config.yaml
n_layer: 24
d_model: 128
n_head: 2
n_kv_head: 1
head_dim: 64
d_mlp: 320
vocab_size: 8192
activation: "swiglu"
norm: "rmsnorm"
norm_place: "pre"
norm_eps: 1e-05
positions: "rope"
rope_base: 10000.0
rope_fraction: 1.0
qk_norm: false
attn_scale: 0.125
bias: "none"
tie_embeddings: false
parallel_block: false
extras: ["capped logits"]
init: "uniform"
init_std_qkv: 0.0347
init_std_o: 0.00501
init_std_up: 0.0347
init_std_down: 0.00317
optimizer: "adamw"
lr: 0.00291
beta1: 0.9
beta2: 0.95
weight_decay: 0.037
lr_head: 0.00621
warmup_steps: 436
schedule: "wsd"
decay_fraction: 1.0
decay_shape: "linear"
final_lr_fraction: 0.0
batch_tokens: 16384
seq_len: 768
doc_mask: true
train_tokens: 107600000
steps: 6568
dataset: "wikipedia_en"
Each number is 128 + 24 x the weight over its row's rms, rounded and kept within 0 to 255. Layers, rows and columns count from 0. The size above them is the row's rms in percent of the matrix's.

# layer 3 MLP down, 128x320, rms 0.087, rows 0-84, columns 0-79
size [ 87  96  94  86 101  94 107 115 105 103  84  94  87 114  99  93  86  83  97  94 161  88  91  98  99  93 101  97  82 103 102  98  99 100  85 103  79  98  94  88  88  89  85 101  92  87  78  94  86  85 114  91  87  90  97  88 196 107  95  88 102 112  86  88  90  88  95  91  80 113  84 109  89  99  95 111  95  94  89 105 258  97 102  97  98]
[[135 127 100 119 134 115 127 146  96 159 132 132 107 184  96 106 127  82 121 179 116 121 104 163 118 148 148 155 159 138 109 133 109 139  84 129 136 141 134 181 117 146  90 114  86 164 136 141  73 155 125  91 133 122 127 146 131 104  92 107  77 141  93 130 107 123 127 151 116  81 125 156 162 110 166 108 175 137 122 132]
 [137 149  92 138 140 136  87 148 120  92 138 109 123 122  87 140 148 105 144 132 129 133 124 113 120 103 119 106 160 141 152 147 113 118  88 149 130  88 138 109 165 137 181 115 128 122 122 152 155 115 125 134 167 113 122 148 131 111  64 145 122 163 136  94 117 139 122 112 157 122  95 127 112 119  95 120 135 106 181 117]
 [117  92  61 117 161 176 153 100 129 147 109 153 114 118 104  96 139  51 104 157 129 103 154 150 121 145 119 132  77 144 111 129 147 137  79 151 136 153 153 103  33 139  98 108 122 145 122 140 126 138 129 114 122 157 145 109 106 148 160  71 112  96 127 134 139 189  88 136 146 150 141 140 123 135 123 152 140 123 112 125]
 [122 145 116 149 144 137 168 141 169 129 116 181 166 127 121 165 126 143 118 135 173 144 142 115 145 146 109 113 110 118 112 130 138 180 133 136 132 119 154 129 139 147 131 160 123 152 169 124 129 108 132 163 170 118 108 103 114 123 114 149 118 183 137  94 156 127 137 100 144 163 147 133 139 109 150 127 107 117 141 155]
 [125 136 111 130  93 155 119 114 179 103 115 177 146 174 144 115 159 165 121  90  81 139 150 110 152 118 139 102 189 148 154  95 105 132 137 122 138 124 140 118 139 121 116 153  87  93 128 106 117 172 160 156 144 103 146 132 133 108 118 170 150 111 117 126  94 130 135 154 162 131 128  92 111 149 143 164 110 131 155 110]
 [ 99 153 141 131 101 157 128 108 140 150 100 141 108 150 141 127  97  86 120 100  81  97 138 134 126 132 136 157 102 138 140 120 102 146 137 115 115 198  98 151  49 160 107 144  87 146 129 137 137 118 163 129 120 138 152 135 140 176 124 154  94 134 124 107 104 133 112 140 102 136 147 110 125 129 146  98 184 145 118 138]
 [ 92 133 131 135 117 110 121 127 143 102 121 108 164 120  99 147 110 122 153 139 208 130 136 149 146 121 137 104 146 146 129 120  96 124 129 130 138  90 141 128 178 126 133 149 111 111 121 137 119 127 129 185 136 136  68 133 137 135 151 162  87 163 146 157 133 141 146 149 111  80  77 129 107 113 158 141  69 149 131 142]
 [147 131 164 140 140 146 110 165 129 170 154 140 159 125 101 140 128 112 124 128  66 131 114  69 129 110 148 129 115  95 143 140 174 101 119 105 125 163 141 102 120 146 159 120 145 181 130 128 146 125 128 117 129 131 133 108 129  93 137 101 123 120 111 105 146 123  91 139 172 110 133 138 128  83 126 126 156  77 126 130]
 [145 128  97 143 112 128 122 112  86 114 140 166 129 103 136 134 138 196 128 155 141  88 107 115 149 132 118 139 166 158 109 152 151 108 121 156 148 117  93 144 132 111 148 109 133  74 106 123 138 155 137 108 165 114 174 115 137 102 110 102 119 146 150 113 187 115 175 124 152  96 123 124 148 142 179  97 144 147 118 152]
 [131 132 112 142 157 126 115  90 121 153  94 118 137 140 180 112 154 144 103 170 130 119 119 112 110 123 126 165  90 200 151 147 138  89 102 144 193 102  84 120 135 147 130  94 188 151 112 113 107 127 124 132 123 178 107  97 122 108  96 144 145 107 112 136  94 108 124 133 138 118 128 110 147 128 105 136 118 144 133 141]
 [123 112 118 131 153 145 111  88 133 126 115  94 124 142 165 134 141  94 123  92  48  98 105 112 140 107 130 131 101  83 172 103 171 116 121 182 124 160 126 123  74 144 174 144 114 183 153 105 140 111 154 116  92 132 152 106 113  99  95 137 140 135 135  67 150 147  86 152 134 114 134 118 147  99 115 101 165 124 119 153]
 [155  83 132 120 101 108 107 130 119 112  85 114 145 121 156 144 164 151 152 174 167 141 111 126 133 120 116 127 152 159 148 124  93  84 142 111 145  95 106 137 174 112 111 210  95  92 111 108 109 174 148 157  97 136 116 112 138 133 147 131 135 138  96 159  74 115 134 144 121  99 125 164 154 122 115 125 123 111  82 149]
 [144 116 125 110  95 125 132 139 139 108 164  97  79 209 137 101 106 171 108 107 140 132 136 140 129 119 129 115 144 114 150 134  97 108 156 141 103 141 153 105 178 140 106 126 136  78 136 148 132 138 107 127 173  74 110 112 126 105  66 116 153 136 125 115  77 106 154 113  69  89 147 195 112 157 133 136 123 152 118  95]
 [137 153 145  92 140 115 134 116 145 171 148 129 118  88 125 122 131  98  82 136  99 130 115 122 167 132 108 112 117 140 160 128 139 152 134 180 167 128 134 126 124 101 162 150 127 124 133 142 137 126 124 138 139 140 102 149 149 161 109 122 149 154 156  88 145 126 123 133 108 125  97 126  90 148 124 145 167 120 147 125]
 [133 104 131 121 119  94 130  92 135  75 122 122 106 132 144  92 152 149 129  95 167 114 140 126 145 101 135 121 135 143 146 140  70 101 109 150 144  99 138 129 136 149 121 125  88  84 115 129 139 130 148 143 136 144 133 120 121 111  73 111 125 105 146 122 144 136 186 138 161 110 123 167 105 136 132 149 140 138 107 140]
 [158 112 163 112 127 153 139 134 157 162 147 136 124 114 135 137 110  81 155 157  67 119 138 129 143 139 132 136  85  98 141 153 150 149  75 122 113 131 123  80  34 178 126 105 115 170 133 128 140  90 117  95 107 113 149 128 124 100 113 111 123  76 110 127 143 133  96 142 132  89 148 108 118  69 172 116 142 141 121 118]
 [155 164 142 133 120 145 127 106 131 124 122 144 126 120 116 140 110  89 125 141 162 139 155 121 117 112 111 119 122 107 142 121 136 143 149 105 112  73  99  74 147 103 168 139 158 172 106 129 153 112 149  88  89 122 133 116 112 128 126 108 128 133 130  81 110 134 108 160 109 127 118 131 147 104 105 145 152 124 141 134]
 [151 156 108 106 128  97 124 164 109  91 133  98 134 120 104 148 166 145 138 125 102 128 134 137 144 119 125 125 153 131 110 105  89 143 166 147 127 109 132  71 133 111 150 133 111  65 120 100 142 107 143 122 121 101 148 154 138 180 172 149 116 154 146 146 151 118 118 117 125 155 123 134  84 121  64 135 130 147 133 111]
 [129 129  90 157  93 116 119 154 179 108 145 135 125 141 109 128 134 172 124  84  96 126  93 134 166 125 179 126  80 145 135  83 130 138 127 163 134 109 123 129 132 165 160 132 159  91 133 105 124 135 160 109 128 111 137 144 127 143 134 161 153 126  74 105 145 143 192 105 113 118 148 138 111  87 133 136 118 151  94 143]
 [133 151  94 106 115 103 144 137  80 133 123 149 106 146 122 147 121 140 151 128 109 118 129 183 113 109 169 136 150 134 138 101 118 154 111 131 122 107 139 143  94 118 133 175 119 117 122 168 112 127 110 164 150 110 123  91 159  73 125 112 144 141 144 164 164 124 139 125 140 128 131 132 146 150 125  93 112 142 105 154]
 [143 129 128 153 182 101 143 117 120 165 125 134 130 128 129 125 193 139 137 182 135 126 138 139 123 129 113 163 124 209 111 143 158 126 137 106 205  87 119  86 127 114 116 142 182 144 111 109 148 173 143 151 110 137 114 112 184 163 124 110 133 151 147 168 141 107 143 127 132 124  92 101 135 152 124 138 146 129 150 155]
 [109 105 142 158 136 108 126 102 140 125 130 120 158 118 127 157  68 119 141 106  97 116  95 167 142 134 138 141 141 124 130 122 126  97 161 103 111 140 108 164  89 102 133 134 127 112 137 121 123  96 109 137 105 123  98 144 127 144  98 137 107 155 171 125 141 136 156 127 131 133 101 166 109 168 141 105 134 109 151 108]
 [144 108 121 155  97 138 130 133 147 152 158 137 121 119 120 109 167  96 140 110 124 118 138 134  97 126 107 159 124  95 143 170 169 157 172 151 118 139 177 120 105 106 121  87 138 172 151 165 177 110 144  82 110 100 154 123 132 137 139 139 148  92 143 145 171 132  79 122 132 116 163 109  90 141  96 127 161 138  99 104]
 [142 166 121 172 124 151 124 138 102 133 126 116 121 162 148  96 131  82 154 114 147 122  85 120 119 144 149 113  90 139 165 118 117 114  91 163 147 147 147 126 120 154 128 102 145 130 139  97 150 115 115 135 159 170 118 123 148 140 181 148 103 122 130 156 159 154 152 132 114 113 123 114 120 110 152 112 148 142 118 128]
 [101 103 142 139 129 129 154 158 130 124 153 135 143 125 149 146 151 147 120 134 108 147 130 115 118 112 121 148 113 134 135 171  94 125 113 123 154  94 142 115 143 143 101 103 130 143 156 155 117 142 107 111 115 158 173 146 141 109  24 138 121 138 129 162 127 134 127 141 152 122 122 120  99 148 113 133 121 113 114 150]
 [ 97  82 163 115 134 147 122 108 139 137 141 133 133 145 109 123 128 141 125 133 133 152 128 127 110 122 128 131 146 127 151  99 109 132  94 173 145 117 121  83 145 104  93 130 140 139 108 148 139 139 119 121 169 136 122 174 115 160 139 122 151 114 110 154 121 123 127 145 120 139 125 101 163 100 117 123 151 131 105 114]
 [128 135 128 119  81 124 162 135 125  91 123 133 142 101 120 105 107 130 163 139 151 104 150  97 126 139  96 161 207 119 124 134 100 107 123 123 102 130 112 113 135 120 115 162 109 113 134 106 135 152 128 140 109 120 125 125 139 131  80 193 127 164 142 131 163 110 174 150  78 120  96  85 114 120 136 147 113 137 156 119]
 [135 100 163 130 120 106  98 114 115 118 174 130  94 134 141 134 139 149  77  85 117 122 128 112 136 167 140  46 139 166 139  99 113 120 127 157 136 105 148  98 119 192 153  90 114 123 138  88 143 139 158 133 122 136 140 154 132  72 161 173 133 108 133 139 103 120 149 120 121 125 134 162 145 168 110 114 161  82 124 125]
 [139  81 149 129 116 130 132 143 118 144 105 104 156 152 165  90 152 154 135 128 132 131 116 132 110  95 136 130 153 143 131 139 100 107 124 143 137 113 134 145 160 147 120 162 119 154  78 131 109 132 151 110 134 116 154 139 160 145 174  86 110 111 107 143 125 109 151 122 130 151 130 123 148 149 135 137 169 135 104 117]
 [130 112 178 153 100 147 123 135 117 115 118 124 166 160 166 135  89 152 123 140  78 106 130  83 103 112 133 125 145 136 114 139 152 122 150 101 148 152  95 136 131 138 150 133 129 133 135 159 123 151 146 127  92 126 112 121 110 133  75 156 113 137 162  95  79 118 100 124 158 108 152 152 114 111 123 124 135 126 119 160]
 [105 166 117 103 173 140 100  79 130 127 105 119 115 148 128 135 140 112 184 161 134 148 145 136 141 114 125 140 184 148 104 101 154 114  94 138 127  83 140  97  80 104 146 131 172 168 112 130 125 104 136 122 144 165 128 127 144  72  89  71 151 169 142  88 109 119 108 106 149 149  84 153 153 123 114 120 133 139  71 108]
 [148 182 149 142 134 117  87  92 125 160 140  85 117 135 108 125 100  92 104 106  88 113  89 139 115 136 140 113 105 102 129 165 114 187 117 114 117 137 101  94  90 118 138 116 125 171 115 158 163 149 132 119 160 148 146 154 136 133 159 129 122 124  75 123 117 147  71 136  85 101 128 131 121  99 167 127 158 125 125 114]
 [117 131 163 158 113 113 138 132 133 102 119 110 125 120 130 147 114 120 122  93 160  98 154 152 123 136 125 154 159 152 113 125  70 143  82 129 135 107 133 115 162 126 125 151  80 105 118 118 126 148 154 111 126 181 131 135 134 154 168 165 121 122 122 135 132 128 177 118  92  96 111 125 129 133 119 139 107 176 137 132]
 [131 133 130 109 152 149 141  99  83 129 190 163 137  99 154 141 105 103 137  84 105 103 164  61 115 199 128 128 135 179 144 160 156 141 146 135 154 177 122 110 112 110 123 117 119 102 124 117 153 125 128 111 127 130 136 127 127 121 118 106 121 131 106  99 161 117 123 130 148 156 145 121 151 117 150 120 166 114  94 100]
 [138 156 118 127  74 160 141 128 171 168 122 133 123 102 128 117 130 164 139 106  73 138 119 141 136 113 131 181 125 164 124 114 103 123 146 141 139 149 140 184 112 110 165 141  95 107 133 132 132 129 131 154 159 130 118 119 114 134 132  81 117 141 137  95  87 105 132 119 105 141 105 122 117 142 134 149  98 126 152 140]
 [130 155 103 133 104 120 153 100 132 124 159 135 145 118 134 117 132 151 109 157 156 154 119 135 120 123 106 100 172 166 145 112 140 113 103 124 155 188 152 136 168 146 114 132 133  81 117 146 110 152 142 185 115 156 121 147 120 140  63 124 100 184 139 120 108 122 145 138 121  98 162  98 164 147 120 129 126 170 144 142]
 [129 160  92 147 160 149 145 133  99 119 172 167 176 121 108 113 121 129 131 130  90 128 152 122 137 117 126 152 104  99 164 117 123 115 184 111 118 110 179 135 118  92 149 139 148 149  97 187 130 144 142 103 147 133 117  99 122 148 111  94 137 171 174 103 140 131 211 125 182 143 111 124 141 139 162 133 150 130 163 141]
 [129 111 160 150 158  96 117 141 123 145 218 139 105  89 105 120 120 114 107 106 161 122 140 128 131 164 125 100 154 103 113 134 139 175 134 150 116 110 118  73 119 135 137 123 128 169 137 128  99 119 110 102 147 104 108 168 135 130 168  77 115 144 146 137 152 132 139 126 124 119 101 168 147 142 122 105  97 160 114 136]
 [154 116 103 161  97 157 120 125 134 116 105  91 123 120 106 162  94 127 140 119 138 109 123 165 125 102  80 103 144 118 125 137 143 154  89 170 112 136 141 150  98 129 123 129 119 120 160 190 109  92 114 100 121 167 119 124 115 144  86 153 131 146 150 123 132 128 147 140 115 107  85 144 132 149 128  97 116 142 131 115]
 [100 136 133 156 116 106 130 117 142 123  85 122 127 161 145 135  81  84 123 105 126 175 101 118 133 106 118  98 104 143 112 136  76 140  91 114 105 174 165 110 182 124 145 172  94 111 132 136 147 120 111 137 114 163 142 116 133 167 113 154 141 109 136 154 149 130 149 130 104 144 115 120 121 123  94 121 120 107 129 129]
 [150 113 113 154 151 155 123 168 131 137 142 121 153 116 152 134 114 100 126 133 124 119  76 167 121 135 115 114  79 118 169 104 176 134 109 130 123 207 147 152  95 131 144 102 153 169 112 122 111 136 154 179 138 142 122 131 120 141 102 103 148 118 118 130 117 100  49 126 106  95 151 157 163 112 119 124 128  89  99 134]
 [ 90 132 113 132 118  92 127  73 137 116 152 109 140 130 152 107 125 114 151 101  91 123 130 140 117 119 127 112 106 135 116 109 115 138 125 121 125 124 118 107 116  81 116 122 146 105 144  98 147 114 104 124 168 104 151 132 138 113 110  78 148  76 125 145 114 111 151 124 131 139 104 172 166 113 175 122 130 151 136 110]
 [134 166 144 114  98 164 150 146 129 142 133 131 131  66 139 185  87 143 133 126  92 147 125 116 106 113 127 102  52 103 146 126 153 129 184 130 129 141 138  74  79 110 121 127 155 168 162 106 138 134 117 152 127 133 106 149 120 140 100 105 147 135 106 136  90 111  74 121 138 119 123 125  75 126  91 118  94 102 115 154]
 [122 125 129 134 115  84 138 141 121  88 128 132 137 150 115 131 100 137 140 159 169 154 140 160 124 127 133  78 134 131  99 165 118 113 109 131 159 147 122 151 165 151 125 118 131 144 143 134 150 114 156 130 159 121 116 139 145 161 131 168 136 100  85 155  93 113 189 109  81 122 120  83 156 117 137 121 145 146 126 140]
 [106 149 136 115 144  56 126 114 155 142 115  95 126 180 134 142 132  62  91 137 103 100 140 130 106 115 165 150  97 123 153 120 129 126 129 155 121 125 129  85  65 129 150  96 161 209 108 139  94 103 133  85 140  90 113 110 127 154 172 143 161 121  96 124 143 113  79 109 111 114  89 142 128 117 154 119 118 100 109 143]
 [143 118 139 123  99 108 103 138 126 117 120 108 112 139 172  92 107 127 129 116 137 130 135 147 126 122 116  77 126 150 138 125 122 103 120 141 140 169 121 118 129 136 138 110 150 170  91 112 132 120 124 139 121 145 125  97 112  99 154  89 125 162 171 108 129 131 165 126 134 128 152  82 129 113 121 115 100 124  87  86]
 [162 107 107 129 111 157 146 149 119 118 147 104 162 143 165  76  84 109 109 127 133 134 151 147 149 158 154 112 143 161 132 128  99 116 188 126 124 166 108 143 127 135 116  88 103 149 120 139 100 128 122 114 100 136 138 144 135 139 138 177 114 119  94 135 117 136  54 127 146 102 135 122  97 118 105 121 155 107 137  97]
 [149 103 135 124 166  95 151 161 150 175 130 175 120 164 148 146 116  75  96 143 114 168 133 123 166 125 126 133  40 109 124 125 178 135 158 159 112 168 138  95  73 177 103 111 149 152 149 110 125  96 139  98 156 118 130 116 118 161 108  92 111 106 136 167 157 121  93 114 103 148 122 122 157 129 144 124 167 111 120 114]
 [122 137 152 134 127 123 107 108 109 112 143 123 129 122 123 117 145 118 138 125 117 152 122 169 154  84 105 139 129 155 120 120 157 123 131  90 134 135 108 143 143 123 130 153 121 154 117 124 155 112 157 146 183 108 125 123 121 123 173 157 141 118 120 137 117 148  60 146 151 116  89 179  99 151  96 150 128 163 130 129]
 [112  98 117 113  93  97 141 135 138 106 127 118 134 158 133 140 149 144 164 122 136 109 129 110 142 143  99 116 157 145  93 141 104 129 165 109 146 137 111 131 107 115 141 172 114 143 105 105 127 131 121  95 138 123 124 121 115 117 117 197 113 142 136 145 140 124 149 118 146 143 150 167 120 165 111 120 102 110 128 121]
 [134 109 146 120 138 128 166 189 113 112 131 152 162 127 135 116 155 132 104 130 188 134 129 121 109 120 131 163 132 126 136 143  96 113 138 148 133 102 185 134 211 161 113 188 102 128 121 143 110 149 123 133 123 111 127 140 147 160 139 145 114 120 142 132 176 129 110 114 102 146 120 133 134 144  97 120 122 132 116 138]
 [ 96 152 113 138 159 181 146 126 148 117  83 157 131 158 137  84 109 140 107  99 158 146 129  99 118 119 130 115 141 107 154 151 198 128  94 119 117 112 176 153 119 128 150 136 169 133 163 116 170 112 109 144  67 133 143 129 133 181 126  73 124 134  66 111  76 127 145 117  76 142 126 123 149 107 129 140 159 122 114 116]
 [ 87 131 136 131 113 141 143 137 120 152 159 144 137 145 103 124 120 172 109 142 139 127 138 134 119 109 132 101 116 133 129 172 118 124 141 103 143 136 104 130 111 187 119 115 149 118 135 113 131 115 114 178 134  83 137 139 128 112 138 133 119 116 130 122 118 154 147 139 168 146 188 124 140 130 140 153 115 129 167 103]
 [122 149 140 131 156 120 148 103 134 156 144 177 105 135 136 103 138 133 126 140 112 148 124 122 116 146  90 117 145 154 125 145 150 141  87 153 161 176 139  85  84 115 116 102 163 128 131  97 140 160 159 120 151 126 148 137 120 145 146  93 122 133  98 105 138 124  71 120 148 166 152  91 135 101 140 105 118 175  82 124]
 [150 106 109 116  99  94  96 146 185 100 100 167 127 118 107  89 131 109 113 142 120 115 123 123 121 125  64 129 167 165 123 104 145 138 138 129 132 126 134  67 169 119  98 116  95 114 139 124 123 104  92 134 124  51 125 134 130 125 139 120 127 144 100 144 141 154 117 160 119 156 120 132 136 111 121 129 154  70 120 156]
 [180 127 132 128 102 100 138  99 150  92 148 131 149 164 117 119 168 129 100 117  78 139 114 146 126 145 123 127 159 117 121 138  98 123 115 123 134 159 117 133 128 125 117 155  86  92 109 134 149 111 126 123 121 106 151 142 147 124 127 175 135  83  98 168 107 134 157 151 182 136  96  79 154 120 135 116 134 115 105 140]
 [103 124 122 142 136  79 134 124 119  88 118 126 135 124 117 114 198 176 153 140 129 124 127 114 132 108 138 118 162 170 109 137  66 122 120 154 149  90 136 143 163 108  87 155  98  68 132 140 148 174 121 142 108 144 121 118 202 145 121 113 125  95 121 188 144 132 131 135  92 133  81 119 124 158 119 141 142 136 135 155]
 [147 122 140 122 154 177 147 114 125 188 182 151 115  82 106 117 113 104 130  81 116 125 124 119 117 122 128 126  86  84 153 155 154 156 116 125 113 165 104 128  82 121 133  59 122 134 125 122 110 142 140  47 116  77 116 134 108 126 150 137 133 150 133 124 112 160  96 144 134 109 180 150 114 140 168 133 129 133 111 115]
 [113 130 131 131 122  87 134 103 129 172 134 151 131 114 126 145 123 115 105 116 109 142 144 114 114 125 134 138  33 118 102 127 120 111 178 142 136 127 149 156 135 163 108 106 142 136 102 108 110 107 137  89 149 156 132 127 127 129 174 120 101  82  95 147 101 140  97 131 116 135 104 128 191 141 134 136 112 104 149 126]
 [127 100 143 104 121 127 127 127 101 147 121 122 121 123 136 115 114 160  89 141 152 136 128 106 126 125 149 142 108 100 154 135 122 158  89 123 124 149 151 123 116  86 112  77 134 159 111 116 135 107 150 124 149 140 120 145 138 167 136 100 156 156 129 126 131 144 147 123  98 102 119  90 153  98 136 146 129 149 183 123]
 [104 117 154 156 119 104 104 143 140 141 138 147 123 131 130 111 140 130 170 122  80 143 136 114 126 133 119 105 191  79 123 168 147 124 131 107  93 138 146  78 115  96 167 128 163 129 129 127 135 157 101 127 102 148 114 134 134  99 157 118  88  82 118 115  97 150 174 116 134 148 124 140 185 147 126 127 133 116 118 133]
 [129 149 101 112  93 170 150 107 136 109  88 128 137  93 139 107 120 107 133 126 112 126 127 172 117 147 127  96 142  70 118 119  99 123 127 125  40 166 135 123 114 143 171 151 118 108 133 137 130 114 129  89 118 107 118 140 121 108 119 101 156 100 107  85 148 163 103 139 140 146 142 154 114 148 137 137 153 130  90 141]
 [119 106 136  96 140 147 130 146 122  85  53 152 115 127 136 107 138 163 105 182 130 114 118 136 135 158 144 137 139 130 113 115 170 121 142 131 127 118 115 122 127 116 159 173 150 128 119 148 128 147 144 137  94 109 169 128 117 100 114 151 120 124 137 120 145 142 141 123 153 174 139 127 113 150 110 138 147 119 122 131]
 [151 125 120 137 135  76 144 160 131 146 107 134  97  78 112 147 134 171  97 122 144 130 151  86 119 162 130  96 175  89 117 133 140 104 155 128 100  89 147 149 155 122 116 172 111 154 159 133  99 127 101 158 161 148 111 127 138 175 100 165 120 139 154 116 108 147 204 108 100 113 126 146 118 148 125 158 125 117  79 121]
 [121 130 140 126 146 145 115 134 153 143 139 181 111 121  79 127 157 138 126 131 139 157 123 139 105 126 129 128 156 130 103 117 165 125  82 132 146 135  98 161 139 126 104 165 134 102 136 137 118 159 136  96 171 143 129 116 135 141 137 103 146 142 144 138 122 126 183 142  81  99 127  84 103 165 115 160 172 152  77 100]
 [102 119 151 108 107 139 118  98  79 101 139 113 135  82 152 134 148 155 125 114 137 121 106 139 160 151 148 149 162 137 125 129 122 152 132 124 138 117 122 149 138 140 152 146 109  90 131 115 102 116 194 110 143 114 113 129 128 133 144 162 107 148 114 148 158 118  91 108 185 133  94  83 129 136 139 151 169 108 125 142]
 [143  90 141 136 104 112 109 129 128 101 159 131 134 130 153 134 143 155 135 113 161 120 107 130 121 141 110 139 162 141 101 130 100 139  89 108 145 111  95 123 168 145 151 134 111  88 135  84 107 193 124 160 117 147 122 113 142 187 127  90 131 124 141 123 143 109 189 113 149 139 126 147 113 121 100 123 143 108 111 157]
 [ 81 138 137 126 137 136 142 157 128 146 130  99 153 151 131 144 110 148 136 160 129 143 134 174 138 111  99 176  47 106 110 127  90 162 115 140 110 113  76 132 137 121 145 148 117 139 127 128 132 137 148  75 114 116 136  59 103 120 146 115 105 163 139 135 118 143  90 108  86 161  96 122 116 131 112 144 108 113 168 118]
 [110 131 144 106 125 104 142 118 124 142 134 130 128 148  83 123 116  79 140 143 145  92 124  91 112 111 121 153  75 138 108 141 140 142 131 117 132 186 135 130 163 159  96 126 109 150 113 111 163 129 125 164 102  94 121 139 127 157  72 146  88 130 118 174 118 136  66 131 150 167 153 115  84 118 134 106 156  89 134 104]
 [134 165 138 121 125 171 130 125 138 159 164 153 107 106 124 163  69  89 151  81  94 101 156 110 131 135 129 129  66 122 151 131 172 100 187 108 130 160 123 118  77 116 173 119 189 187 153 121 116 128  88 156 125 146 142 164 123 134  98  94 151 131 115  93 134 138 110 130 157 119 132 146 121 129 128 136 140 150 143 137]
 [136 119  96 136 121 112 122 104 128 113 108 155 133 117 121 105 140 128 156 104 185 144 133 167 129  99 111  91 118 132 147 165 132  94 118  92 135 116 131 169 125 153 108 139 143 107 141 151 174 156  92 179 161 130 149 150 124 104  80 148 120 174 115 112 113 138 160 120 117 149 147 116 122 147 127 127 115 166  93 134]
 [128 110 118 152 124  88 136 190 126 136 120 122 114 143 157 117 129 155 110 139 150  91 129 162 134 132 115 130 118  71 138 110 142 152 136 104  93 106 161 127 104 150 153 140 145 147 123 128 120 158 148  80 126  78 138 127 153 111  99 121 105 147 123 156 153 102 168 150 151 119 119 149 113 141 136 111 123 110 129 137]
 [138 139 147 124 121  83 120 147 140  81 123 165 137 147  93 107 163  90 117 150 157 113 116 172 132 148 120 145 184 130 101 132 112 132 158 104 106 133 145 128 160 109 123 174  97 164 116 156 125 132 118 153 142 116 167 142 128 110 130 168 116 165 116 139 124 119 119 106 141 116 143  92 131 102 146 149 153 120 105 115]
 [140 138  81 131 126 164 126 134 135 109 121 126 145 132 122 140 137  94 135 167 118 115 110 127 124 123  77 150 163 155 149 103 117 155 136  89 123 127 104 150 124 115  78 169 110 149 113 145 139 133 102 155 139 120 120  93 151 119 133 109 106 150 100 157 136 132  82 138 139 131 114 149 120 170 117 106 108 126 103 105]
 [122 123 156 124 124  74 121 103 138  98 172 150  98 130 123 125 130 143 145 133 139 149 133 123 143 133 129 139 151 202 110  81 112  97  88 124 166 128 122  80 133 157 116 130 116 130 119 119 126 124 128 197 159 140 120 124 119 106 126 168 126 127 112 145 187 101 189 103 155 126 113 122 142  84 163 119 137 120 122 130]
 [133 108 124 133 127 172  94 106 138 151 138 135 102 118 147 153 115  62 123 130 153  81 133 105 126 147 138 142  61  93 133 101 143 156 132 129 115 158 155 107 139 156 150 109 142 169 139 115 142 119 123 111 101 152 151 163 107 125 141 124 119 144 141 104 108 131  59 120 115 132 147 144 153 115 166 122 129 125  71  87]
 [120 119 155 143 117  67 110 129 174 150 143 158 116 122 110 122 120 170 148 116 127 125 144 120 134  94 100 140 175 123 124 149 106  87  90 150 116 125 107 105 135 114  81 162  74 100 133 149 128 131 135 165 168 108 128 132  96 145 127 154 106 154 110 175 110 115 110 137 106 136 127 144 149 142 144 127 140 124 129 114]
 [125 111 123 124 100 137 124 127  97 113 119 149 121 161 101  88 154 115 104 138 197 109  96 134 119 132 152 102 176 125 162 121 125 139 127 126 112  80 143 146 155 149  92 145 149 125  88 123 113 111  96 183 137 120  91 124 153 152 113 112 129 163 102 183 155 154 122  98 148  95 155 168 169 119 136 118 107 154 125 158]
 [136 114 135 148 120 146 141 143 114 119 126 108 120 140 141 104 109  89 147 168 115 125 141 161 133 166 119 106 155 124 146 130 149 128 152 108 126 167 161 112 180 112 166 153 139 117 139 133 113 120 149  86 134 147 128 149 137  99 129 140 185 127 140  99 141 116 112 123  89 140 137 114 135 172 150 118 103 144 137 143]
 [139 133 145 134 113  96 118 100 171 124 143  97 115 142 148 161 126 150 152  77 137 141 146 142 146 131 135 144 147 183  91 138  67 125 109 132 147 131  83 140 151 101 118 154  75  86 156 119 125 156 111 170  98 123 135 103 137 127  97 120 135 123 151 104 111 135 175 143 122 142 139  85  89 141 104 116 134 170 143 133]
 [146 136 128 129 172 101 129 145 135 145 136 122 125 125 128 130 167 153 153 182 154 109 134 132 136 153 102 165 126 213 142 141 161 141 131 104 206  91 128 111 107  94 108 114 136 139 128 115 144 179 142 184 117 113 139 133 152 169 153 120 138 167 112 176 145 126 135 140 139 119 114 123 146 133 135 125 149 137 122 136]
 [ 79 144 141 131 146 170 128 131 149 138  88  68 159  87 141  93 133 147 105 156 153 153 126 164 131 128 149 161 122 130 150 126 155  91 127 158 127 139 142 133  95 152  94 129 133 155 107 163 117  92 114 124 134 124 121  83 101 131 123 143 111 102 151 167 127  98 126 112  90 101  92 146 144 133 146 112 107 139 107 128]
 [123 171  85 135 135 162 130 157 145 113 141 136 146 126 149  79 136 116 175 143 157 143 120  83 112 148 136 121  77 133  87 138 129 138  80  88 122 160 131 143 146 155 145 138 152 123 113 136 120 104 140 127 134 159 138 140 120 116 155  71  87 119 139 116 117 111 122 144 151 136 120 144  94 117 121  88 119 135 130 126]
 [123 110 100 154 127 140 123 132 135 134 136 140 139 172 148  78 151 151  89 132 155 132 161 149  87 130  97 106  64 109 143 131  98 136 138 138 105 145 117  80 108 138 111  73  95 134 167 114 104  83 132 111 103 108 129 116 139  93 155 139 102 120  97 137  91 150  94 130 128 139 101 150 129 101 172 127 133 101  99 148]
 [133  99  89 141 113 140 136 106  99 126 121 116 166 122 110 127 120 170 151 114 124 124 134 122 163  99 102 111 156 112 123 106  99 141 104 103 102 101 114 168 163 104 117 126  95  79  92 106  98 153 131 121 109 160 120 117 133 136 155 155 122  84 108 118 104 138 123 131 111 117  86 154 128 130 117 156 156 148 124 117]]